Weights of a small transformer language model: RMSNorm before each block.
Each number is 500 + 25 x the weight over its row's rms, rounded and kept within 0 to 999. Layers, rows and columns count from 0. Numbers have three digits each. The size before them is the row's rms in percent of the matrix's.

# layer 6 attention value, 32x96, rms 0.151, rows 14-31, columns 0-95
096:501526534505454514496507515488523502477523475509504500500477470501442493464477501499484483509509477523488519503483528514501471561537518491505489476511476472525472526489501550508528533485481469512491456515486503442486515478529465557505538451485466440525532485503493505464477529503521506514
098:535436515503509497486536507475486508525475493519513470505471510478511529532515495517482517496482512526490518516552481463530539492468510509481539499498486529489504465498492498509490514490500486517473532541479543537462548501455491504454470535465501509492474449508508504520521491478442509548
113:535544508515521482513498508486513447483518528505510499498550458533494494480526487517550487508477503516507507496538526547518502515452492505506533521511507528516514495494452492550502518447532487540471542538497487477490513504521553545490504514532518526513495497505562488492474525503514491525
105:508526511482504520515460475498520467509488483496437505493508519492498519485468492469474541503492501482467498462519494495590527495479493503488541463508523539531537454487536497492442484475531514478547533522507522470510498533471468504479517517519491519485490488502522484480482465478517483505
118:504499491508499458516461556476508509467504507488491495488477509493504478525559528500541444481475505495494530531535523542455498456509465493512483519477468453524507481481499495513493489516487506547464499480510501492491510497559491504469546521499482524470484486477548513498490506526516561497
089:517455488522522490516491496481486482522543504508513466532500487514548485462480480549510513517534533535498479524476469508505527499480495485498499518481460477478526482544456511520513479491489493503492459490497458510440486509516527519540419523464514496484537451489490503532482502496492481495
094:523461534471551510482496463491509510541478503503465501525507518449498466513505493468493467466526493540542494464536514469492496523507516477472496535500544470496524488544464470494436482485499495456472524506497549490503499522467508494490470483505502497480529503515508463500477477492471455510
102:541415529528503500490518500500531477505477487501493475510454497512481512521497496488431517491481509527456513506448515489531512492512511486470463489496541531491495484442519551510493503521482504531466512556505507515484511510495499538477500533478504473508466482496506457482503501483480486540
091:455468476487460519516485487509515508481535479523504495519489537514485498484512493506496480543501479503505495535483523477530482498452540525532514488494505485522495508459519522512565473483483482506459471494507517557486534540504532569507487486497483519509510512569453473510504480525500475515
095:488508504479469495517467484502516505450476491510490478450482518517511471518441485538488571496501494464499515511499512512480492474543536471492492502505531492513509529525523507498487482519442491508529480482494492492548518528528531510518467508503480455486558491468505509513492505438531523463
096:527530481483485509504471489524501461500526519471442534500512569531509526442498470462519541480473499501489505481509479519507502516479483518514514513508521464469464521480494508509534468515537479506521510438508511463497528498514528530466510521524523510512447492499535468511509495451509503511
103:471480513469481512506520504500509488451492507504481440501497518492517512476491529457517518484438504480456517530532492457511533467530523483531546511497508503530458488527522505513505484523476443516490525505541525534514524517488486516482529508516498542529548455527491501512523497542507486519
094:475525508523507540500517507474520474522498477489487517526536481532482507467527480506467472538498483511474443459493499487525516544508455499527494533504504508464507495494460463523530488499515495513500478460470532503457506520474532521529476479502545465481483516520509438533479459465516501520
102:496529546504484462498500493499528534525471488525535463500481495468551496476551501489517467529468499467464457506501518513469503478499501510509503531498466457500498567480497491524556488502505510486461486521493493505496489536501489523563538462527496499496483535535473514511513481485493508541
106:467511475484514506491482490502515503504524502527485464505487482506500486502505493465526512510512501540501508534512518479474480516487532462496478467521494468503413432532481483446524490502506489528499520516506498457511487507495527489511514497552462489470533480497489482515561541504517452454
102:507555503499489512465496538512482502495496484513499466423485486511539520506504517469460513488504523507482487480516474499503526501464483517466468474515501532510475524495510511486498501475479479501468498497515520492492495472571441468541536557548505478498545527525506523513504523471494486530
087:472534466503459446486502442512505476495507528503523497500506558525549495482531495521490522480485467508485441483491522572536513513448526505524516465498511500503453512490495496521511504470493494477460514467506497519506501468501520469515492442489503509531488477499499483527517503472495468488
105:522486496502490511476514518486476502449496503511500500469487437531539521557525528536489494476547514506493530504471505472510499472524499486509519492511510479506503469509468512505497476521494418489443509505505445540468498494532520487486465496520495541474541468500538495512498523527508467487
# layer 6 attention output (transposed), 64x96, rms 0.143, rows 14-31,46-63, columns 0-95
071:496519542478511445489503557454503503500438459502455517565513493513478490494483518499483517498502507538482500523439524480494468524455490510502481516476520520519472512514526509502538548494470505533507453512515503491505480497499510481518493541534492493521522469497509470485544508488516506532
090:539468499475449432522535476517481513499456478501565475493508530454512496540506480534507509504490503556523479517522462498514505486490507546512485496511548516484483522497500457488494524455488495471495488524511522516518488512505526517459486476518507486491494427527495512507502515526515498501
069:511483531511470460511486534512478491483475507512498504524516501508484521512448542449490481534494492466549522494489461523536528491506473500503450501514445491539489465526505494500491428477517496454482495479473471493483554489478501488512478488512460475515473520530467469490486492527507481496
080:487487529500526501513458455489506482561495464520486497490496485485504466544490473476505507480528505468494485501505510555523482494533504470535485485537482506493495491482472470485445460505553507525465526531505539487486507478527500525524508539497522542492476463500497510456515476506471493440
072:543487526516490516531486454493510492516520463493462460523495483461463467482485499502498451484482543451490504541506504535483500501511488503534529506424473476549517523531467475550478462522519483507505509463488491503491520512522487459518483496506503475508502494471525497530461505479475506498
074:478476475485460555520520456474516484477518538458503461537482472515483497490478495508498485516510522491496497527525515496512520504553489493474554498445461539549491495509483494524473424528511476474503467481502470510500517497503507508484470503460490479498486510528457491521462532505505491491
105:512450491511511465504533492461517500518490519532521438471442516444483449525477494499519472474430519482495528493567485474511477476493490498505493532548527476502506546518493483482490505502504493498532493468530515503485525512523521462506506478501518497498510510499532511535464498517509490490
094:539512521497467423520529540514484487467471470505530483547471522485504496489503482528492482504510520539499496478455457482504488562513506524532446490485521510478530475462526514481524493485481517510482456546502497515512467534478490502518466508506481491513513484485503486501501457528523487536
080:532512472460490550512533497501530498481507505533501498502466489521472520497498533487508492502500509498499524509518510478523513573485486509491473522462496487504550489487494531502505383511483499487492517493478490487504508479468546490506497516448504494518517550521459484499485474516463510476
085:545479534487529531503479469500481445513487478502514524489553507484539441518520477486502487501532519496474526461555507495462478444490535546507496533497493508532515543481500484547486493490537471510493515498513464473528502532520491528483530464476516506508500474491498514470516492504528520509
077:505535457521492571488447490517506528521515490475507490494479474513468552506526542484492521475484488453544506543511488493491533518542485509494490484487492490497484496486463454498535402523481516495497500464468490492487542489489502488497511490501467507488469527506525502518489521487504504506
072:522490488509560488497486505518499533508511507477502486511533483486518496517528501495487562519486489558503502470543499523525493458489522523483512513542519525547448545490522519497487486480549500516508485503508490467502521519541512545492524508496491573482525479504516531532542512543522505503
071:491480479533533524487502536433504470483461517475513484498465490511491491459479526487517474515484483462457504524518515508473489504494518465475509541509467487512447519502462514521507451521510521516500500480492529513520505497506508505506525565504520544453526510479564456499481500490486476484
061:531486496491492473488560549499477493518453547532503499475520554438491491500490488474493500548462502502513522514500473496510519517449494514499470498537469499479479562505484485510508488540461484476527477485488496526515494517516503497489455490537522476464462464500513492498456490483502519487
090:500478484521510486522502504503482489479466484479496465487427503508472505480454495483530481500465489480519514548497480484538502492479485453461476540520479489478461464524476485505483456504459503489484505468498518458522508476493547471536494528517492514456489520501521507572494498485494487461
090:498529528502533490489493502542493485519555446492509518507533507535499509472452469474517480503555486482503518516499523461479515468529479513473504451424472486478497506535485505490506504534477490516496470469482520487516489471502474491515499534514500448486499519501499499549492515485462466542
081:479499498483474522506519464538503486503558522528508521523523566503469535492512488479485486488481497486565451472481482501527485509480501499524520489461465485491471462512469492484489505512509470457499509507488511529497545470493472495504501472458505455500471509535470489482482480494463439479
080:488546488461501514453538513450447486519458511475487510500526487515512515493527471524491533522484509506512487482472508462488502481493509458501504515526501474501483458476540530562512495545510491492522460481506481531497526475488457504540463534514502525517495511501471465460534530516508524513
112:436508454478513454537504528542530512509491470480501514558504492518518482510489521527486491546510504521540513483445519519504502519501516480495504453501480475534508520500531519513511551494542486512516484516495493467539521559508500518496476462515520458498529528469497490491492472490480482531
112:495478512504483492451491512535474504482444510502522519455515508456528468523497546520543517504480493472488506532573446522522535533500512520514476489495526515513500487519510529505505521482466509493511488498474459522487534500477497494518484512457549508535489472435474490516485506515477489503
130:526549467487577487482468521540513512508516459546478513525503474477513485478505533480460487481487470445512504490531461485495485499480495496470487505511463505524487516465504476504480514455513458475482498525483500519481500535505547566461483486521477490531518474483483496499510504492504495525
119:472511519496474511465448463464515522538467529508556520485515481471465503504499542478494518436520485528510494508486518506491490506477491491474532500535490507548486509491506488463508481501506507504481493510516534499449445443474513482465518536487482492501506467485523507466453519510536522510
132:508517501540570462515482500491494499484511470498495488503506475473467500520519500523518461492475497412457494531527509495510484486508505520508471499490508500490530517477533490559484478491505486501535531480481453442492557537537492499486481502499515531494510495488513481488545484468463489503
102:564475497472449546473518508469481481516573506498459495487464546475530471477483466505519509503497532491464490507549474498497508513490514525507499486501464519467479499493511508510511462512526475480497502539463494553522465494506511521523501548495459494505542489493476493529500529515501491516
096:521476543484482509454509496425488469529487528507501506456473510470497456498502491470510500457508502563491532496536481490523493489494487490491526530508479517493516524524506501501497472501480490538500486469480518518507444454486556464479510556476513491522492492520464516514482501529535521500
107:476521525504475470457519522527515487498427522503496519483522512474499476512439556503536490518485505527470511533497489507512516527511526493500495476509510516516516489498503487510540542495482510534517461547505436486502529484477516503538484523469577526483493482459500483483500515501481482506
108:446515515522488491483548521515532522501503508462523515525516594510531466538509506508503528535497494512515501493512490497496525550443497520515486517497505522505478465511514473521487432537496501497501548515474450497476482500504497519505519501492541544523533524505492470510500509509478490509
111:518515501504473480501507472495527513486501535448549500480501500535481463508486475522498490506528547530487496481449568498477491483492520516471524495500483485509528539497523463532529514506494463515517496514486506441548481461484519481491535538507500498500524505486573477506513511501485471540
114:533500500516488505503448483488511505524474506491540553532492501524473486519542528447514514466493478509466491515474490486484486531463505511489492533493499513501512495514511431510496450513488513492510509515469481498477471448518515486444501472480488519485498513550516510488528555451518526541
127:474491525526512451479515487486497542456444504495559486473523485506502497548520519502514484531533487520488480499527469497534518510477507500491510510531521523554495483485552515477514504521484477484518525493496445437479531504508527482473526506472517573524499510519511482493504503496477475499
108:496530505460477520439522543495481494564499489512467571512476519506487444488472499505480519486483502494446498484525447521475541521506467499542523515512483516501516496519504500494489460496470502516469500509473481553490460494472530510483483508474486484541509517488494501513512546504500494507
125:509514505524503477478520512457497491477489502478504536507527485526486475526517477533501464506492504476490494454486471491491559485508490533535525505479497490491503530477496544471515445517457488512490548456497455470515455572531484527541472477514517520511474492538479502488510514485495511466
118:508478508486516448504491503459514539510521460477518428505446478525504502487484456484491561491526535519496502541490528503504464463452522492459506473516508490469463474495529526503501501503494501499477513499497530500499463492508487484508536517519429505487518543509496499520517537471490508501
111:541483470537512498486497490539510563454476469535532513535525473518479506514486504513509451474505501478546478480516484474486528525494474491436465449481506482518479506496529526499478540507493482484498464487555519462508488509509451486512499495505493481475495493509558468500488490506507520506
105:520500487536502481478520485551509495490515508502520500564488532511501515516539507460488496490456484514522472483504476493474496527503484520455515499469505524485484474497477460503525509533501459473504545517508473532510478484473499504479509440474505524479495494559502492509563539446493454504
129:550489515508517508449558502526528541451528473549474461488479507495520495525494467472517498525519523479519504552568474502479513509485476491452482491517504521514489479491512474541508518477514476508547490512524500483504528530497495494504510530483485532491544466484491478526511515536476489506
# layer 6 MLP gate, 256x96, rms 0.139, rows 0-30, columns 0-95
089:549513512522485489460523563519529532472498494482495473469536503486513487461500519513548526476499499497484508485506469512533494506463514478458511505501534516477477473514484486515511531508505473482499502465465476500446472511527483495541477477475439538466510461477508514478540498476530488474
102:523515492485537510517498492486531486487506466490524493495482532527448512476541515473543520510493485499527488467516482534522489462494516556517510511484548432531518533522474502493528534488477501483489454505477490554517508522521513494520529547527552505498505501488461505513511499522531505457
098:525512524490531489540505481503499548516546507489512472476477460455469469521485485504503512461537526481492492486525527509492535486514495510492525507523490526515556440524517493513511494481496490477498548509500469484496449499431507514481452499490504552505468508506438476490508508513494502476
112:534470491458494524524515531485512523519537435554519530518512529512500499494464465491461481497523490519485462511468458520509486497524549504465510509479488488501524440486479514448485550509509518497467528520507497493450492486474504502509527472538490509475491503491504507512520459532505477475
089:526517507497508506525545504491482504506553515513516500521499504513554479494470491475508488510472491555538511495469486468458551526486486498487523550489473511485528505513541503497488500498524476471502503531464442517487492519537512492490553485506518510447449463524473517501471491541478494531
109:489521422506500550493453510514538483494573483513508509496525483475500494529466496472440521514552508464524493515501571513479509462478513504493521474505499511540492459500473472501508528517490506490471509508520488494502473503492519530472521510506527520500515483556512484519495488520522503510
090:443517459502496492527476509501542518486455513516473478480537447497490478493471488526487474501542475483488472470500505478510523485530521509485507535492505510485477527449474534460469462491505530507474510441532532527494472480526482539520461498473529510494514510523511518509472489521506512453
093:509488519517505540544526479495451515519520497526537464494496511465460512521507497502525522468509493540500518495537463427486505486553565499531500526522491494522509480506463483515477493485523534502493497519501529522465501509515484500524504547490500518519513506531487494499526461567502520464
114:495489457473493507531487461499514503446544508516483469482464533518484500490490479469530535518515500471493507487483507470500511489543513549516552478501474491457435469561486476479559515503533485475477483482487491520480480502495518517503505477478467498460493467522472471490496491501527498517
108:516509483485496521497464509523496530455547491506482467505519519483456515489446457448491505513513512501492498447543468482495508545534522508498526509485528515467529518503514512487468521533491499485496484489496426505488449488495548463518502532507506479460505514496448498498513497505496500453
094:471527486502524491518486494509521500529494495515519525461480504477477457507464485524532485486591533493458476486537532508523522495481502528526497520502490468521476491477509529543490454477491525446461491474485470486463511532495515509526515537519519494484512525483510478536447515494500524504
105:480525520516492474534469489492512516501513494485563501525520467529446518467533486509488476471557492519502485466496487502454486498508523534495493478432461540499522475505529533507485492474456523516486500490476529495497496535459502456504515511499562482477460492496491495502493476492519481530
093:471455477476488498532459492492493489551496503475510486491475496445566490487462501529518531499493494525512560513506504506500503496504514496551518489484445485525525536493504546520499496509508503483485474481497541525492491513523480465486496510520504492481485483495448460483510457443543528514
097:507517511523478510572475521476492534507495488492488468477547496516536479484489510505533467509510501500480474438452509491546517477519536529503489494496495457487517478513518535491509509528510537508488486487494473466470496542496505491548494471544526463489462504470466537498458473479516480484
107:533504453522468494545497515556543519507542537530490454504489479530511517488489525491515497510516491532486520481452510504509489519469502512507485482496509465484459463522526487455490497499529521479477486474530521512469473530535456504529523512554489490502449509499477501500495483544536513471
080:569442501483462564451497498483507477534482461516440522545485496508486520534499489476503477495497535492495498496510476502476516519477461502544553536477480527508518504508499525509529510479494526506543489502479552527498482526485501484507494478490484482472507524499532486492505522517489530473
104:534539557488477533530493530524517513464511471461487520498572460463495518494492516472504500500463509506541493466519506464485510540470475522492515537488522456502516515526500493535520511554509476497500506506479459509465480488476550477533547489503526513497501503502508493501512457502506522503
092:507486525486464502519518541477500498476530510500507471475497501503502477527471451529491470570519519506490485498500523508510495505526494491480479541499480500481529454484482498510563503451507502553504451547516479507503515550490488505488512513536492508489520445486526537514533452521537507512
093:529492463451534515499513507476498491512524466502464520497522519471488539459504464533508480485503495436497503493497544503520534487536481532507462504511515502493495556503520492501525528510527465503491478514487493543515509550492491486514482443492482493501483536517460444499485456542522492521
121:536483446510477506523485476527561489491500487511472510489501495495533484536516513528499504466530521527510467497461499535468496471526510480512519473448512494499484517446544519477532504564483523552475520467504511531480495496521508485500535476508499504471465490451501529497487528505530475512
104:527463510497489495532518468474500512504544508530505442543546515497546510490463480473490504489493499514526499501512468512556478482506551518479521524478506479537507498473491435510486528532527489470453548483517481514504480480532500498527469466490463506499488491506458477497508481526503535483
114:515526496516492521513503460521517519532533405523512509477496517493532494476495491514527489545529536517505507470490516501524518544489487522484517521465494495552484463529458514525527553492468471495506497489486459522483510498449493535545506471485528505493502517519471484509512514524529484485
109:540477445469509499484478481525479501530510530478534535510486522504481492503495474478493518501523536546511522534536487449504548484540471507498491510474502489532493467488479494506453492555484527469503468506477489495448518484494489450534514488516519536489501521503462460522506537493481466508
096:532485487503518509523483529494524527466494496497468485507542495539510492442449494509493511474521520480503548506494460497491520512507481476463481549485495463532461465500516477480536508457537475504476504478518538535513535554483485518501474478537449511495532501478495513503510489529495525460
090:488530517459469481519487464494509545484465507489526508471528498477509510508506473529528529482511548484493472525488487498504525464496514492497454503471511462522478534518520555505502489527512442521488522522467511500483490505489441507508560470531526537493501515454537497528546492491511499525
099:464517493477518508529448520488468559526519460505513562511534490524537498450500480514511475519504493512513561504505504507492512480474488488498453481491479496496516532499502490510522531470465508492506468525472494489511527487510496458504458497505515435496505525501479443506518449476500495469
110:538474492466492519506494501511498516487499475517489509489481487443484505519478462489472462473508502517509503434511495504465523510555558497525518469498526535543498505504465482485496516521463486506531500523473484524514478521510466460540499488498539466505469529477465506518484470527470439498
080:484505527532510478523546528482481479496504519511487498575531515526469494548524508516520504533443509463495490509481495530547474481492467519536534528519507526486496518480519480522464496527468505507511544494512474482488535543504480537540475479506538504493488515526505523504483530469469499466
098:485512442520474522470501530498505536495472492505531527464506546439520491535494477515474508487504555528455478513510512536503522496495551516541503486500478502490461473512505481452524533522509482526498528511503513506463517531454476534487502504510486515559524535523510493478480494520516513485
100:498529504469483521492492517507519528531523479537502470539483476480499501537460480487518453485487511471486483514508459478477568506525507534466499532471476515502493518497489505491505477474478490516520472454475500481520481505469467500540443471445447482474519518477470468526485501472503487474
112:488492494510470471484490491493551538485500491519527512503493475471524484483516451515479435497539504481454481473523487505451494493485439514505527507476503466512496554486483468509499556510552490491511465482529500511509481467496505525541462485537501496485505521484499548498529529497531489479
# layer 6 MLP up, 256x96, rms 0.132, rows 0-29, columns 0-95
096:487482536506507516550506495489501468533507487457540493469513483484527502498488500524518499468508457504551515500486533469525518499507535467543533497534499536496505537536505508497471524538535471487480520510466511451498456513477540514492540497494503504472551512557525503474498496530537498483
106:490548455516535496514493521480481525498532500504516515483507523514477512514470498543464522490494521506552551465520497480474482522463545438482506511485498482557532507538507493484504516488545477499496473525538545504552515470488496531497500522465549534523499502517509497520492497481493485507
101:467504530506438536545523488525505535523469508508507500503496485500504543510556490459466508490492488499479493483537497525495534486509502462506511505499518487454487544468539523507521489518518505482504537477487493520496494472528438470532494485500511544454494523548497509480461519520458485527
117:482505486491489497448473510525479491532498536465517515511493523536500507520532488484524532477503504498488457500507504524523528552500510525467562530524512496495500498487519477505478494456525523488471560516446499480495473492505441535488487558445464485495522505488503527485499492501453494511
098:474479519500493436479467463513501499494526524513525508481508496541490471522486522541541485486470498470458500503475509486521513437535459539518508477522547519500511513464521553494484497491529506494494459490493478510466535477506557482493484516532534490486490480481484541501499522532498530481
105:518416473497508501507480561471493516480513515504479508478513501485477465509479532532463490544528507525504482484506470544482460550504520493518510515508485520536511514553521499507481509513492466485478514499499503530456508476463457510530464548485518465473479511494506515537529506515485510524
100:503526469482459481514457522554533561529521510499491482510509492506516477520502460450518533517509517464519510484495520474478536523489518475455493544518506538475508504478485462521442491511498538527515491537491494495486481493515462476521503499490525484454534493531521485472484517481466494532
103:520470526500535571543509505513532482504480487493516482496505515457504524490578466490501497518485513547518501519541499534484464527507488509484476515474544504507495519504463486448511501485493500487520529482507512494523517459467529463501536482536529487465489452515507498505496482529481462480
105:525504514504495512522520564512476499471491518462517478497482517481489501551459522431483494478496507492509504497457505475558516462502530494494511506471517538521447463460486523527478473502481520509498504507484528504488467476526471482483558479474463482497477528516482485502500488475545471498
100:478514541542507525478494499501494505489502508486472496540546569519486493480497473493477501538480456493524497473488487495556502530517480497519483516509549470457499489516497485486503490522516483492529441498517459479494474496512557528465469497500480485531513508533520532534522492483469474451
108:523500510524541513513485473533511474524538467513546533534499509469470484445527484445490530479524539555469550500513520517489466490464496488478488520523500480520480500517437461509519515481488509456520511472529469486478485517486500522498509502505516502476508516555482467494498520493490482487
100:512512522474482480531542490520450473481487493511497478518490466505495502508439453481509526535494487485499519496489500471502502542494478493499512463449489571489494479498509550523475512472492531482528520527508510529473468529496475475541528504521521441489534488492455520516531493509484517526
104:523453517556459488503480505536487512506518525487520513499475493485541532491511508546503515492487483498526516459505491518467505517498452487489494497502456532542490507500531512503489532500450583483476511490486473477518532503510488480517466477468474509522547485495463494504508504524464508555
091:501527539509520522449457495514530491489508521471503517493520471496513496512530513492528489554461516544503489529502433506483480489489476484472483528507501521531522516499482499527508513469488466542524573545482492485506474545486508473488506525527492497495512490497530472532517455549479492507
098:515493500560470535501546517524480521525515483545521504486459512524465544466465495557469539490488465522525485473479480502454488474482481504476519492500483542512540537522496474531510505539527525496538518464552464514492496475500489454479488533483515512510490502488499490510499506512507492519
094:450532456493512539495478483500469480492475457496510487484517453501490540521466507460476476512537491505484487515460501510488506487454488509510509496486480524540504511490541504519512509481506544494546524480453495469513517509497519500474477493490513554501474572456510498493493491460463461487
104:526535496520495493504466470498542474513510487518512484468530457476485501507510506530458529479488523505509500479474506515474492472475487469504466559452457506568517465489490497544494481505540559473497496502521549502503486525500481460489516509491499477478508507471503465475511525463472466510
092:515536515510478471526477524484555503488478505514498543484432510521482532505474488554518499491487457472505481506515471497524502489499495526483516501489537501494501487494531515459528468457472462497494520489498507529452510530536519478504515460512497489460476483566513535470474483478532478485
100:455473504497524518463491489456517527526479491474509487486491535529455469486518525508539514504491505509491543545493492504524478521450513519506509529519531499471516543531526505499579544530505513523500467520519501524493501507479519521489479514471523480485456478520529486497486532514499549541
105:534500483532509522555496515496531506522497488491516510532476470496533478529523530517529497459517481463502509493456506551525548518468479490465522489501504499511536492496513490507495546529553501538488518453483521499507503499533489470526515473488501522485473454475450537511505458494526540479
094:479538485498501503507469479522538483533520511536594562497500458522480542510518497502496492532483445492544469540486533508506503510510518501488435483474479480493489490466512518476476509525502497524438514492490516487492472505536503488504540497488526498506495502494503464520497505483493481483
112:522491466553461549491507515511485491527501533527520517489503517519495508460495492533503558504483518507496467512537501480496501502485497507506519545460551507487485473463509486533486442503527524548553478478507492488472477486543514513514515508538489534510528516494516547518480531482526470478
101:516521501520447516442503481449516489462470498450526488463476510522529499506464507532510488478523513457485440518524471535543532566486480479495511513487503538486498500505490520483508512536512506510499491514464497503498500478498492525493501499426471518533510490477490461512497475473495489516
094:486536543497510509467491458496499457524468499449495560519544530535475496542515482483509506509524530546492508530474517460520503501490495482486487553471537475471508494513504505512547522459515500511507501527507532483446507502455471530523514486483491500519468546485506503525493496516515517524
093:454522536486468462499510547476476511504510526503536484486471474508478500485464488481497492508472488464505458520532481508505534476495463537506524521536521520453508526464538526497448475497507527521534523480516471486499496492529550507476527525530478526491507519493527506458502533519503444499
093:483507526535540504514507550523539487482508519465534541485477550521531511485474520505531503512513513460503489520500501521533483435501522475497512463495501530485460533508522478499486497500539498485483487487482524497501533505504459503546487531516482433454515491501529483538491453470482496491
108:471492504449511554520515480497525509468524454489474517489490538514486508450501494448507450435471506505487495536525486494504532492504508512442450516512533497504503498477506480535505514524502446493519505475522498492534509498459522551519530492505463516481509501504516489511516495499480484451
093:491477506455493508452464459529518490510523533509496501488473456474474514503472514492467475489509517537530491514503482486486487488523481442479522469526503513513487520491515480485508490478463473514503501539501534535505508459444519533459544536493476477520528498452514501510447513541509467515
108:494489463552479524534537489504514490516491492529506505468476495495509481493496496494459475486501470544465468471516526524495512499497503513482481479493479531488561564506476539507463485529483508502509491457542523491526480507484467499511532510544479481480513475538472458521440496470521527512
098:514512536515500487481512488530483490456506550517510496480456510488526497490548500477514498546477496502505485532528527491507519505522521516482508490492478446540481456481496532515454492519505472505506518498475561486573485509526492519494481485476476499469501516462472521479561517481532473476
# layer 6 MLP down (transposed), 256x96, rms 0.132, rows 0-29, columns 0-95
099:487440512487471527517484527479507486477511441479502488536509483504494476518524566488479506472514477496497496486537503483507475490459517517497514448516497476510487497462524509514469492528521581545523516483464515479490465533489510506514460529479502542481496517501480532491461493487479526513
105:471481476520537505539545500535509491514496488481507493500546511544513477468516502498501506540459522499509475537513501487458501512535533497460464467492480561495452520494523506519446493489482511514493480490471501477479446516456531498472518506500492546518482465506511536513461505533510482483
102:529511514514534476485507478440493548555508538532499506504475534518486496484470498513490495523543506505491477518455501516513527520504476466510490514558547483531476516516446510480499439537521503490488511541483510506471472517485469506527496478478493491467496536483477482490480514544488533510
112:464468486473537498495506535516486491498447441547491508516471494489512517473509529468506508514488517492498502509512535514544522534489512452506560524461466511504511498508488504507478540540514469511507518481466480450493538497502482495465524474515461500494466522511482476543543496473473530506
099:468468533471488462515481503471488547511464517525538524503513523500517497513495494451529499523570523475468516489495477501513464550518531472483492526511571505520491455507480495497493463475498514475525493483538503510488489474542474521501500489478497525534520479495532535503488487493484549513
105:466437465518506496497478542490491485480520511484471565504502484511512548528480493509508539546495510515498508484514465514505487488469493510528473486472476550533496547463517448469482533528456515492506465478491532471477461494489510483485506503536474509532509536463481516491496485496493523505
101:498524502508496489504544509517527506480439525518465475522483477512505474508527491523499526481518495431487504482512518507556528528505510511504481501506504481527481489459497478498497430532528589516493529499504463528499428498485526499494478519490509485512519501511487494516481526528482527490
100:518536502477499534469492494529499463502483523496503482511479520521507470517482456496486528568510511491547490511516514468521503467507501512469493469472485483499490511512504511490513569473437444485515453472497477489507524482494496486572512497490481466498453475516512526535481522507505486473
107:541500456534513473511488525482497552508539513536485498472523496501493495516501471497527463469487504534498510504487518549520520483499488519513526456479546509492472501496464499498502525505472486501507459488487473501521443507466490503464491476447479499519495463511459506461530438472548502520
104:453494485502514472510528478474519502497500527514523462531485455551470527533553541456488481509470526437497487477491478487494494494520518487517489511476528522477497503476527520536482472522525518506473478498474509537505509513476545515498518496464519454531508473477466538491493461460505477490
111:475483507546509497518548496526491503524494493486494472491500517480458486510510584475544518460510512460489476467497512497483502519494506506505492479541501520506457463469488506526487416485493544499498540466500456474493495510485532479466516520514500465519480466515470489487501501528485528493
103:498523513489459490495536519500467512504559525493493476483517472498489514502520547460546515484525501542484514490526527527448503498499448465503475477485480508491509489483525537516460480548472528476505522515463495475500486505455521538463458485504468501491469492507467522528490524467495541512
109:487486540495491486522534497582460485507553547506516499503487481470458494506478506523504528529473506493497516504509489492493491495497510529499489487521493515517505519527519511505489621464501517515501502471507530520468462479495496478500488526490530536535544473504497505487501493472512510481
092:510522503481504487498502550560480455522503434509506482528545483509564513513496498515496529530505454478498510517469511505502481480536516508554492498529483496507518507519534559494476491498521488519517508484503505520508500513482471462503477489525519502476464559472507502536507515519445520475
103:484523529504523499484523498558484514508508518526473509511518547498496482470484578474505523489449492509516497493468491500479503500478488486499503470496480516494483530529527491492464384488506494507479506525452473502494513522482534495501469520519476546480522490484483497478514483516483521517
095:464452523517504475484542508466482507489488521556474499523496504528523467534454520501535517475478477525496513485483503464523518495477527518516469552513507536511483465458514523548499506502517555487485537480539475463504505508479487545489489526501485466525512523503474472481470515510537511508
104:464512479515503518514452524478471502554498506514505459513461496512460507491456433536517513523460487483495476481522517510480483527491477495468532473484508516514513497488505510530496523505519452496528520488504498519496468462490495533476532508514523508515471504521491490452509521546530491581
093:475521486532507576478507525437532503518508528510502521499503465505493496488503450492512540472501490526510496516526470491501507486494507475499520516471480497529522524466519482514418525510516516500495494512528465476505500534509516491465461465483469552478514494501493514508506463490540524447
102:466508505516495537504525509492521466488527503494521533525504547512506522515497555496457458488523465434485527499507506494520524494516498490508519501488517499455487483499504505514430452529505507488472499464517522495436494483526536483479468490540526512518494497477484459510534505520493554485
102:493485483504507508468468500512481536493547590509480488496517536553453530522507541493517491485486485536516490498488484492482490518511520507524438535470489537470459511480520491495462468465456501488525474489510529512492482502516499485485506480486541475496527517545522479512531473494503523495
095:514510543470516500492521472483447537484511485540480536515514475558526494556473503492503504499510552499518513467501510530518505482490546546499483483491488488551500486457502504546533540462515513523474515514511544483497518497496551511507489529503515511537515531542510496499470518483470495490
111:502449487486516461539527485480466497509470507516511559481475513490527503524510465514503501503479497492527477476516487491515481484475511502501537499529487500455489534483475460510506616500518480506498514484519511489554502477523513544497483523512497483472479484465531489543526497510495500483
101:501510495494481467489454526527526459474495477465498528524561494528506509490512492516460525493448509501483451543500491498490542462488529521498510531497556473519502516556531475471523488475521490554501462507510511480504462525488486514518506465511502503502539494464495504470466500513466518493
098:473500527506528464482505513539491500542506457501453485513514518487519500496537452494494495487512478492512506489505487470508508497496502583490509527526489470501464500525534474506478447488536488510508474509524461489568475493480493539500485504498476530472519488544494495515495502508576489527
093:508469475481462514473512489526505506512485520523464503504498502474501493453524558541500497548487472470503514487476494479513488495511518490528510517527475519500507533486456458428520584453513497471502514523468506510532520488520494482501459539463518491537477484495516492509512491484494514476
094:478514487489506535559544476500512514464544515489459496468477464493518498503544485498509502532492533551521533494510508524535492492522515500461514478539516484479518459471482505510532449509498495521480452551516453502477534479513493472466510504454508516519469522481488526474505492500501519482
111:524529511531482497493485456477493495523508488476510478465463513486468469556531542485534476525495511463521481501471495482499505491519527486503468528515537480455432501496488526536478513456514488512502512493515525513502438522485539504506477518511512500453514537510494571490499509508503485526
082:490471515518497532491551508481460533526486446541489486527532485542480492501466502498539539464472478506444495483523512511509493482488521529525495480459501531497499484486506519547477482508526549492478513442507508446464458519522526507483500522493489532509514523527473506502499518507489534479
103:520456494507523484528486457468481516473511511496521516517498509484498525514447505511496471529508454520483529486527452481498466511517490548479499483485524501505512455459456487503511506529544457539493490437496497498501502482525497521547484522553492468553490522491538521505484511492505480527
099:482524524433506506518474538509486536453507516449531488491527508502502563509540458480495529476527512525489480506517453488541473506493534522518497490475479492500527526508465514511494472480505524478521477493513514521516457492522488497502511531484480536526522458472440482502500472487525505531